From a checkpoint of a small transformer trained on Wikipedia: rotary positions, 336M tokens.
Each number is 500 + 40 x the weight over its row's rms, rounded and kept within 0 to 999. Layers, rows and columns count from 0. Numbers have three digits each. The size before them is the row's rms in percent of the matrix's.

# down: layer 8 MLP down (transposed), 896x224, rms 0.0968, rows 754-781, columns 0-111
# up: layer 8 MLP up, 896x224, rms 0.196, rows 755-782, columns 0-111
down754 101:503463480538482483544527451439512494591470482602482534482497495525484518516473483464529470460500473488485465484389547460528381487470472478476379575472470544479508517481566512532444530507476545476546474476542505489540478451457543454524494528455506520585500506518496459527460504536455546539532448547465536506471517487467388470399465514473
up755 103:551528453455573513482463454554608586458530600563498517557526470480523528491500445552554560492563399492509483480524503490507527483423426498464484534478516492492475499540515464468563512527428458573482524444448507483514528463486416543504486458516475478523499529593468466515503452569461535483534493451570554458548548532518488506489504500447
down755 102:472530479535585514426484462558539499563535526495561450478500511475485464501366451535549446503521498476470530500535531499513522531528505451521512517456492473520522557467514529493502486418428511536527523580472461474482535532476475535476514465485529485588499465484483464519601505559487424480509466483522499528485496440471566405492524537467
up756 094:556480446534502523474477484520502480474504538443481477491428487518565510454514548511549471538488502567462470532435488470497456492497420510522482472562485479521437544531558501494580494532505506478567476489503432557526479503494489519566579564573469515512459554535511473506549545453468474568506512541528448518522494491542505519531441499405
down756 099:489504463470534519445523505498447555536482509574496628495472528526546474565527485516463477468513549544478482483493492553473523451389451491529495514469536510511454488440497421507502529497508544417456485495542408516476549475464553467507447548469495507526534508521576555548524514476492443510485497489443492537529543496469534501458497520444
up757 106:457508448515506515474553508580484477470517450478458453515461531470461465506563504465568501508578529468481513505492441487499490544566534452510532567453473456441484535511544473586500501479552518495502442503500470511477482445506543487488529505519499464492604534493449517538502573530580479489524488477451517512499567427444560499464452494571
down757 107:521487473473505507510465432548484475574530559488469489474564500509502489486512478527510555537495557518529477486573515512486441437552507526578534522488454562484459423485531496535454510502486500563457520441448469461509478559482467453509492537472519500528541482504455551553488464551478478521494489480530494442380478477524568449466386452494
up758 117:542514471487492516559447518463559547540516514457504483488487447503520498567558548500462507332513499481506502503471461526518530512423532505454506534474502500472493486560445494495377505520548491479421491470489492502552412490508441504484516498489466448532453441447468528426522509528492426484443534403516510478546533499460482459534457503496
down758 116:444488474528545509448494437524382552513466514501513450505531476532516503479482523519491528431501538478476496426539472464499479505473432471519479529521572477483457540506509527546533540521469432497502564440467523496476478543513476479501532621466499474503499412502520483460538535554543481464511495503469524500448383519455549455593434522466
up759 100:443519512483529427562576506487506494495516530520454495589375508496477484527509538582487431529529495500481546499477512523496433456516522514487525492554432486551480507476511522481504478414457488545456515571485521545517433584420472437479434519515557516488514496563491486438465533529483439528478488479525481535521570505517487566560547492517
down759 105:465539467587463560505515510461435468526552435548480500506457469505434508381486514458539434483487476490503497520478500416560520471525508480513513525532508480406561568511513533556518470523556475495477468548547505533469536551446489498484439580489510546493531552520503438477480537473495466523485488541533524474449505501509467542514530512507
up760 093:538447440511480467497556505538438512470441500499409569480526518514457476480524511499482533511552539561510502447534554548484461533472509449554515474441478483473533458470536498508470460495509569449530538507516536517510475547613542532540560517511481454472431562457538441458557499513471456501427504526555499396556529563447505532522513532487
down760 104:561493550572459519443550481512526465541425506488540498513519473427508536508494515459475484529543429535473508553557501524525539505429446448510492569516480468475477473479437530506464536535479525453524538611446502495517472449513494499575479439477493580517490460472453553541488453467514478487487470453405492482505484473496493480524451466522
up761 102:506498524567451513432432469452520501456521456528472516543483532500433499518487529543534517496536503442483515524448441540489477432456510483469459477467472427469497478554492437506545594529484493544586470473440510552539503472517555492457517468552490506475525595504460540468464540537526459433510457501515461506483487521537512482507543496478
down761 100:456502459477563465551459497546521450444489554480476531566468497564459478555526496450495471526464484513456554584540437545557546462410517468508489421516496438447567548560419482500597550469521449508382513452484474483533498517471569494442491483519493554547466527542548473465491489493550595548529535465527439476459519498524563494472552555482
up762 103:488538497521433588428518438538491555537546595524444416478480538540533515512464557509509523501479504535461525522554542503483496442477510468563523468455539437471491569485531548488492465538543532442514523586526427464479533459528489541464531549534536508441509435521497530523526526486483521513494463511545476437547434559464492568535458551516
down762 104:471522490551500520568468473514477514472515502457491504550549548569439470377470529510434521537506483404456537545431495426518491433580491510447460507449511448570440536465486459503464488453473508507510471517574514525481517442459527457499505576459630594490567442513460544548450485517531549435536537476480469464539538533432453438531556480483
up763 097:539567421540553536519536461571462448559576465463503567510487506529460516513481505539489473493539560478520543551609495436470498506444510461418457554499497559504515471473476496480427422536499513507495491472552499468526501443514531477512510503472583447543522544585581439528508536610542501534551519478547481526489446577475514502461476476488
down763 100:535562437449483457455475530476430478542526406495514496535509534448587494545472494436447450500473478513538507524495463475431503529544500544522454428488427569516525483508524486481500571503473576502503564456435508526423475544491497477566429513445487460510393533543514535536510443481515500497488508605514514505556443556500480500520480507501
up764 101:434526497455515573428470549516492496521512508550500495444506541508469479494449514472563485565489397478511488497502481527526518499501534516490565456445505492519551524548504504554559489442511504520531496550505539455450463505442448486514477567417533562538504554471508462498475494488499418505439448519518532509496463494452426497504548582496
down764 097:501445502449536497550536500543486533442516434442428449486496444555507527455452526467587458532585566488481469504446535517544511520523592457520497546526504506474519518446536488531558538457527528472477449441514503503528492470498546510445497554525489421509446509554514480537571548532517469473555487499549551559495564483520434493525499513452
up765 107:502445466499438570455441495442507506498430442471497510464538477463460507492460531471576513553509459478484525505497528532519574483499512507459422473470547535435456595517491556507555529509445469512509568465450540501460565507538530520463472482507476510422516554487534480479450558494545504492460503518449528502449486468453498474428536508582
down765 104:503470454501568493521495450443499599502494474591520453508426504450553408479465538504552509466534497484471606505550468468453549447470488496556538514495496536507469552452471497510475471480550463474455500473449502462578539440513511569544533588477509523439573488502542522543511445474468473494478487523473528467549529509570404509487507508463
up766 095:496549498477473537455505521602518493536474547529611428596505494512500490535422494507381510479513495519531468459484459469483499539535490515507424501466558530483488539522492422549523511519482510442544505431537482423452489487529516502494556478524477528405501514495531574463464520551518522489491460496505459519455528579482503438523513559571
down766 092:503544471464476484513432610499415557552477482570482485516478534487487518447461563485526525496485453448501500558546509461466566442490486407495421430452516503554484477502555521553510447535430527499512446528501493480486544543463590484460483510513518501526503545564450542497448611468467471473568505471450517548467494532560460470533481526445
up767 100:456510484538526446547497544476498529508531540519473534513433526461404538456471541492482465534538439499460424533428509547519571492471540526463512532562534489480513532492536533488457505509509456449594493540570500555512546420523500506462509500486558497489501436502490454530518443515500416502485597520486514491473438532476425528494480512490
down767 095:493537536496541480442467519524482460457460548463533523492472474464473475463410525520490505529553490498515475501503529580523577442432512554537523565493484497542418496427545486545477489485545459526495557486517513509536504423545493500496484555606476542503474411524561565533491448542507546444511532463506466508512501507509519451449518507545
up768 099:532531456459479481573525433506534524496478537494611518456475581529464507510589521544476566441490483468500546514461543472485536455482516498511523512499493575428440512489542484522545520544477486502570504494539441551527597520428458526487533558478524492428544521548434533543518516556525508563516481524605567538462539526500516490537565466475
down768 101:459444538510465540450464550472535497543472469547508521481476452522507447482547481482546497436467529556513537533501499489478543528493517522448478415487464476525466574479463552428451455518419435455469488444517533472470501513475494490435491485414454537573491541499491512458491559496496451548526447451489541497491462501461483433479439502534
up769 099:540411523490503505507493455442459488466526545496464462446507523450532567480486501527520564483514539495497490479450457452526470476486465512508555517494532426468455537537513517455494494527519455472572515463548490531468541537452508442487510513443459471454524457509438493500570466491509468583489478481484518528488607487462451493544473497431
down769 097:580482537513548443546439542494478483451472560469510487427516478523476520519570470560475539538411495499576488487524538472484517497470505503481486537487525484488478499529534487510492484549479459414533478452535529496509479503527490565497487586466482597557502505561540516485533413513515521455489431462552525432557490443493515448537457506410
up770 102:508484403461443545457548530488521506483482584401445435492505528469503459491495479499561439532508528562460516481497522499485517548509552548459542458493477480500574504508484460431581535470510548418485504508419427496483498542537507446487530528543622523461493537531618549456475556527471429551463517574489471495515470477555473492548459486530
down770 102:509510514539496499500446480452533452508452469496515508485489589524555531512461510478525437507411532460524482508458549507416561481475453519393570495462422520532422440478549494557489532515522480452488516516455557515458518471519467516445553542474543597449512493547498485511455501478535495479571482504518564522518517482536498480507496514504
up771 102:555443529480444543555511450476578464391548445565567477476499435542558469472562472454439448510524549547527538540539531528541543613504481533510531489553467510494581549447510416543456513557561492519509515548502497509536501586584551477500487496475506490470487535568447548482571514491495528535535414572518472455462547447501497533485528559490
down771 104:478536499532555530512487528449484520514505559525505493487552468538500502461430568475477503530428459559478427490485436486484470441479455538452455590494475464542476496560466457594519529470457532426586540542598560483467481472505513494489502479584507568428423543522521539510556485518590532544514534525456513437497506517476449437538509468531
up772 120:530470416501528470497531465479435572503462574497513469509524490482571506521452472422497531469532511464479541525533555502514507494563456452487524470503545478543531422532503483543562486565453494530620442525389465487459499527465518530511538503440500459506500457499539544484529512499424485566547518545407468525486499474520468502552513560446
down772 125:460472491527501422482483551522538481520514507397446468466539536485500513512497467482579560520473569559458516499475545450499489465511574491493535561498475442518484508494490451509518485497566510567555529513451499480445487473438532413446493524464410471552505424566514488466501531498550480482568553480473582529476505498493477516476501490465
up773 099:511500453556545569497475433507525569461520496446547484490505441527391501441510539506471509496476462474491496462494427550482504518536532504508419449525523519516593513486548524560489527524443544513525455545461577467517517473449513487508449520509444447469477497495461572516531556533540418528482483493507474529496534501388506516502480451483
down773 104:500498547500455536466485492517545536423452497455500528535465555510566512492548532489522496465512482523500452486508405473475474437552451542472510418576463488542530479530590481501558516510544538484516490526509434503544455534460439482500431495466441462576549505496507481500515522471507472582531570448529441555492454507488494509476497460527
up774 104:512547511564464455550540444471431472536588465484447455511552458546439465548484472463532482581492449485510473417379472481496511535488497511543452468459517520512471491457445533447518529534453415514516448506517489518473484500464462525543532524420488495506502472498469564552515489500502548553430540475469478514455524582556458548543475512510
down774 107:512489456506478524517437497504540518458503535489518440450437541554489470507438433546591451531511486438530525529470446470493553456573500581458470530522544526544604491505592541555521503509446528485541485444505483554482498526474506541480428510469435505566536498487502425435571452512540571503598530489501469472432514518539517490426537510479
up775 097:485478508542450544531499513499502504453477437519567444505465503506409432536524531426516545541505478492502469448570423476532474488501456480522553432527465518436528458502545531454523480500526489504517490539449439429509467500566487491527483562481482553472554558540434448509526494509473516561475499475549490438520511455477503519430520438501
down775 099:555549523535526489488515468466510422490486500476500434509480447414519530419547514534431514509642523463490584514458534535509561554456464522539544486449521488534476478561485524459560476482489463466549501598434476444444495414487500465456410427511507534578493505473512478530509531527510451588495500487478481507567509510452424489528454490497
up776 098:518541521496507479475472529490505405440489521461511474471546475473449476436483505458522499531489508474513511467487519489499480465503522531517398562583510436552436540481522596520490540529488497464521498454465510458459499474563513463504504534436534581468456485538509457437539557487466557529468462466517487533467555506450483502536506456440
down776 097:535504555539470514535458523526506461528478467489417542544492494445486447482507439568555545496503482528463478511489469523480453540467459494447432508526517517444453503497518575481513521497499506477452453440494531516444458491512447561479488473581439509497538473547448497474428462572474457526556409497495514518436483448460494510468490437484
up777 110:511474427495501542460559470542491454487505457533532472420534522456500425570564514555433509490496495509445524460517546548502403553462496434536459473464510526516435491519463455525556451511470509523489508482520502555412483570474529488475476531483528468563458462473494505434494428491533546493499394527507529514515551546521433460507515479502
down777 107:520520499505558438541407536491445514522463444528477495502554493449486478519515501471548520543431478467458599468486490559497498493540482486487546464537521412533432502498526486468544448429488517519512454501556458494430449473495546448618509419540456557538536489537504555535478525461596488486535493438482513523481448525530588488436515534515
up778 092:510448486479543465480521526499515503521469454437540460450494439505490481523492500409510506454539569529506564582492492485563450446491602508521458432514541544427482498505513537519558490545538498518472514457484446542528478385515543536561398490480485541491466501508493470477499537468507506469495471522481522476454474478465515484543578576499
down778 100:500507534434527480531438513473519470510522564430506497492484556520418516445532531514505488494453497518519527493537531504450472398475473551542534496498527496535519488541482500496522505484569459491511496521472515484535423477507509494523541600528523509539529552518546481534474490430506473483528502483528506483480482481473476510461486514484
up779 092:530521508477455485480447514465548459474456443411484531496538417537577505482489477481434492532463531496531480538480515553579492548550485522558521466545498459548449478504507555431572447517509522471426547538586497511507452459463460473539470497489532484515491508427542516429534459576571489547513534521535453515424438542540524514510503507478
down779 094:518446436461425533498520486540517421439536496427507480483454530456465487424524484488457458464462510566471467483410524536542516553490550512475518477493534468507520508557542504528501493480558521483466496513443516471453503428472589450411474437457498530448481528569481451559507535504490551537529546470434546563452458503507548503497453436486
up780 097:476475518534459516485453483495508484507459518491457496442549499510491348427478492472488453551501491459525461493438482441499562464456529582557549449526539511530504494498503538517472483565475494490440475474544486506558509492533483511504498500447446494464531525536527508522496490465544488476520492455532435505505523552491517601571540521477
down780 100:468478517514436540520519484544478438465584460535579516461558499554461546491460489544487509490448520541499508484564466509465525529503462489498547533514544509461473482533481516598483501446444500498442459502524569469535528428471464453504510534520532581508535476585459523493471519496498463488397518495595506584581476419497550509494475555453
up781 100:519462491529540571436429471503524439431467514499515475470467486518564523467511560560522550474449493542462447532539480512531445518525545480545465460445514450470433469499561481541457585472460489438525527433477483548564526556478601505503520537504539476501490466477496390520455443485468492527546494487512532504491437464568557546479476454460
down781 101:468553493524544549511461546479550567440466513513528487485487577466578416506574471523482582516538485524494462596488508533504518539413516493539510536523467439532497481519464458513506545480536532424462424468469556475524473450549396458541522490489444505454523550485501541471474511534507519423551480525575486536490468485530514499518449501436
up782 099:498502485442463564512551527497441525557507489514487418549490506431536566596453476487496460455529487472508513510483450509496495531452480574523445440422513515446550507463499475530559454483523486514503478518530527449504550433421539513517451507510561471461530512350490552489485471498492544496493530578495513543512483499491497453527546540465